python train.py --n_kv_head=3 --d_mlp=704 --vocab_size=1024 --activation="swiglu" --norm="rmsnorm" --norm_place="pre" --norm_eps=1e-05 --bias="none" --init_std_down=0.00513 --optimizer="adamw" --schedule="wsd" --final_lr_fraction=0.0 --seq_len=512 --dataset="wikipedia_en"
Each number is 128 + 24 x the weight over its row's rms, rounded and kept within 0 to 255. Layers, rows and columns count from 0. Numbers have three digits each. The size before them is the row's rms in percent of the matrix's.

# layer 5 MLP down (transposed), 704x256, rms 0.106, rows 690-703, columns 64-127
099:122127103129112187112087118121067186135154095105115109121129121111123154104131111143109128110129100132120101152200115088144162123104141117123142130117141122117094140175136119126155114137110142
100:132152133122149106107181123094110112170115116136147098129156110162119103149150133117138080120132138150159138125114125158091191135138095137164139128145168148156106117192115132063112123088122134
096:095139154145118115090158085141102123105185146142097177128113119117115124128149172143173129152165098120137140129152162135145127103116145144113080121156122152102151095137147151160124137094109121
100:132125137094129158154139137113091162177087131099139146115140127137163117134178111112149127124173115140132142148143142053135114105115118101130150148134130155125154111118139142121118173098137143
096:107111117119155183113125120122119143123165103147138103129127084152112137106123109091131116167110128069132091129157128111105111109141165091158086131131143155076115103183126123122156108134113153
093:109158137130134152128161089152162112183137115131116098129151176163082130130114125145073140116120108120129131184105136119103143132097130125138098103141123122141141102121107109137163140137089157
099:122121133106122140156115107109125121137111142111131126101121106105110134124116081064103103131150142149161106127158110132127097120148152153092152141143097160147154106172115133097152145116113112
097:129124123100162154142118119122109141137096185150111164110133182147129101113117121176110124165132031111119117143133150127122128144096151154090090112108092139102142173154145134112156115126178101
103:166133135125104134127104133133121128140124131136126129106106170111149191103141107123114115156107116095102189091161143110134103109152132132122179151071104151089120113142129174130115116121129170
101:124119100112112116118116095153123120157115132129111148148118141098110148102143086095153131108081120129137157097127152118100138159096097093096128133118161128092167136138112122128096109122122137
101:134116113145127122151127140120124119132106105136095134145141141147157137141070143144158161142129124148117151125142145131135150103074143128111112140131115124144116171152121163137146161131139157
095:109154157144100122167090148160141103157097098121125101137127106148155138144110125167120130108110115092119111129097158113117178117143105144183136130172152107068139087094105158151123144137120103
097:143125130156143094078162111151137113136136139143128128100104140139132145133167138142136156126134123101103150161094135116146128165119134118101143156150109127103091133142111119083133165130126133
102:132106119117122135118140088134117152119108149159122114125131139104130117117101094141106180109127065156143124065120102145139122103143117124146125085167135150110119175174142089130122143090111126
# layer 5 MLP gate, 704x256, rms 0.116, rows 691-703, columns 64-127
101:131109162105143121127115130121142107175099117166101154129150117126101147110136159179152113149060105145106136100108148119147142150146113151093131136133131137146144099150093118161126168148122122
100:155172118138146126127127126107130084128106111178130102080106143106164146105136100150102142136151117073121133118113108143142152146084149127156153125134136127103130135104134118138084130186118122
096:153169087102129145130160137105165112127094082121125082144102129142127090089120093144151147130110125138115173120135123124145141116078136124100134143158145143122147107159141133163090097124160155
101:175124136124084159117155141137170146134106167146078157124147166133112137096099124152127106152182146115111165147148095154117122151120099096180110104102122094118158146122060106126116110146138126
098:107177127144121140159124112162123092174156121149123128125135129109116137146129154156129182142131124120165126168147168136105134131105186120134116143125137079107156097108085130111170090100141131
101:166137123126147154097121122103113132159141148137099103104150152111139120132150151165134071133072108134126153113114129145124145134143152095112186164136147141100130090157116140123127108122172184
104:148104139099152157123153157138133150059108137136116106079140137157145141131130096128159138112133140116160172134144123108073174115128168158151119105140170096125115095160126108115088140124111097
099:170083107097120137106108118110139095130168105143152126101085087133117157103126130153087133133080140099129129106146119100160155115141117096144175106111100160164167160160160122138142136168154095
103:092113078146143145116132170102112124107170160118112109107117095090107162138130096157170101117083138105123170146152124096083142092099137131131106174148157125112100070135126136106153135141110145
096:126121123143091144149151123108101103128118132201103145161104132152125113167148088144162138113139121133123165163128104156093144144115153119113155120121144105148137098122096188123114168139141144
100:156086110215112163089092188167114132139119140143110119056136142097144191111148132129184152089181118080120145139131109142107130097125148157146148122119120154134145122121089138091132143144111166
100:133142104094093125149128110116121159095127100124115129138108139130124120132115098175135117127161130112142101148169120094142203131161122111168096152162137127166112098150140148121130087137137102
102:149124117122107133148097106098132132169143131137131120123093083143117150123158102156111106130116170115136138127175142129138161122091106145135151147133178154139164100126132168150151110142125145
# layer 5 MLP up, 704x256, rms 0.112, rows 691-703, columns 64-127
098:146089103122160118130120172133119110146153151132121108139138148140183125158118147152116098139138156124114150122156086132136147150122160132137118172081162108081127126124107165079106138127143117
098:113157186108160189095129129132166138077122133138115129120116165097116092126139123138112112088158111132128138124172086121076106124147152123111099089153082114107093116118129128108134145103127102
101:133134126128132091161122122102123133126127081080150148127132125114112157136133122098124180188178124151144124110132110129101120125115093139094156085150140162136115120142192142160126187125091105
098:166091128151097151153128123135130134163124117150129157150127126176099077116131145140107136092100136140137142113128096131148108129142134115132123085121149138145133129088104130159089162150139126
094:113131135139134124142109149098115156094144135128138123100099138126126112164141127143123129127104152071150141132147111116091118164123126117146158188094159131123114134142132109104062099139118144
099:140147147120121101120096108143126157121101173101101083094135126121159132159162129108111127126072154093121137113151123140098115121119139133094122113108146123169067136140127155134163157108112152
101:152140150094119101101140128135113142106155137121133137155177085122138088135151099182127102121139122141149118135111145155123098139086090173113163153162124157140157140129166099111115129145132102
103:143119083126142140113159136117138122121113079135136125131141085123114158130111137118133083137126089124095103114101109141160126092149112124094136127104112100126115111112135150141085151109164115
101:147171116141160185138127170118168164095134135168122162126104096152158136124108108153125104127101136138119124156126121145124097105132102099117150154143097134139101116117109128133159113137095150
098:133144138116146096167111118119140138143145110105085134075135134065155174097133125138125187105130132090097142083112126134164115108104104140140151130160138134092136130099102107115130112127154105
095:136131113119169150106140127080139131134154094127135113128154127134103145119115092132124123142168125089119112163113115147121073119141121106156119119152188120141094154094104108144093135086143160
096:192130138104162134165160104108143156128133144125122144118132123156133099105136114177120135147114061158154157134127114128178174126149084143145121124114132107098144183119117134127087112148143108
098:153133152101116160159171095106149137159126162165143117131145118113164103140116127136146142130127122163143134155166112134101165139114135157148168148157136134115121069078138130140167135171109084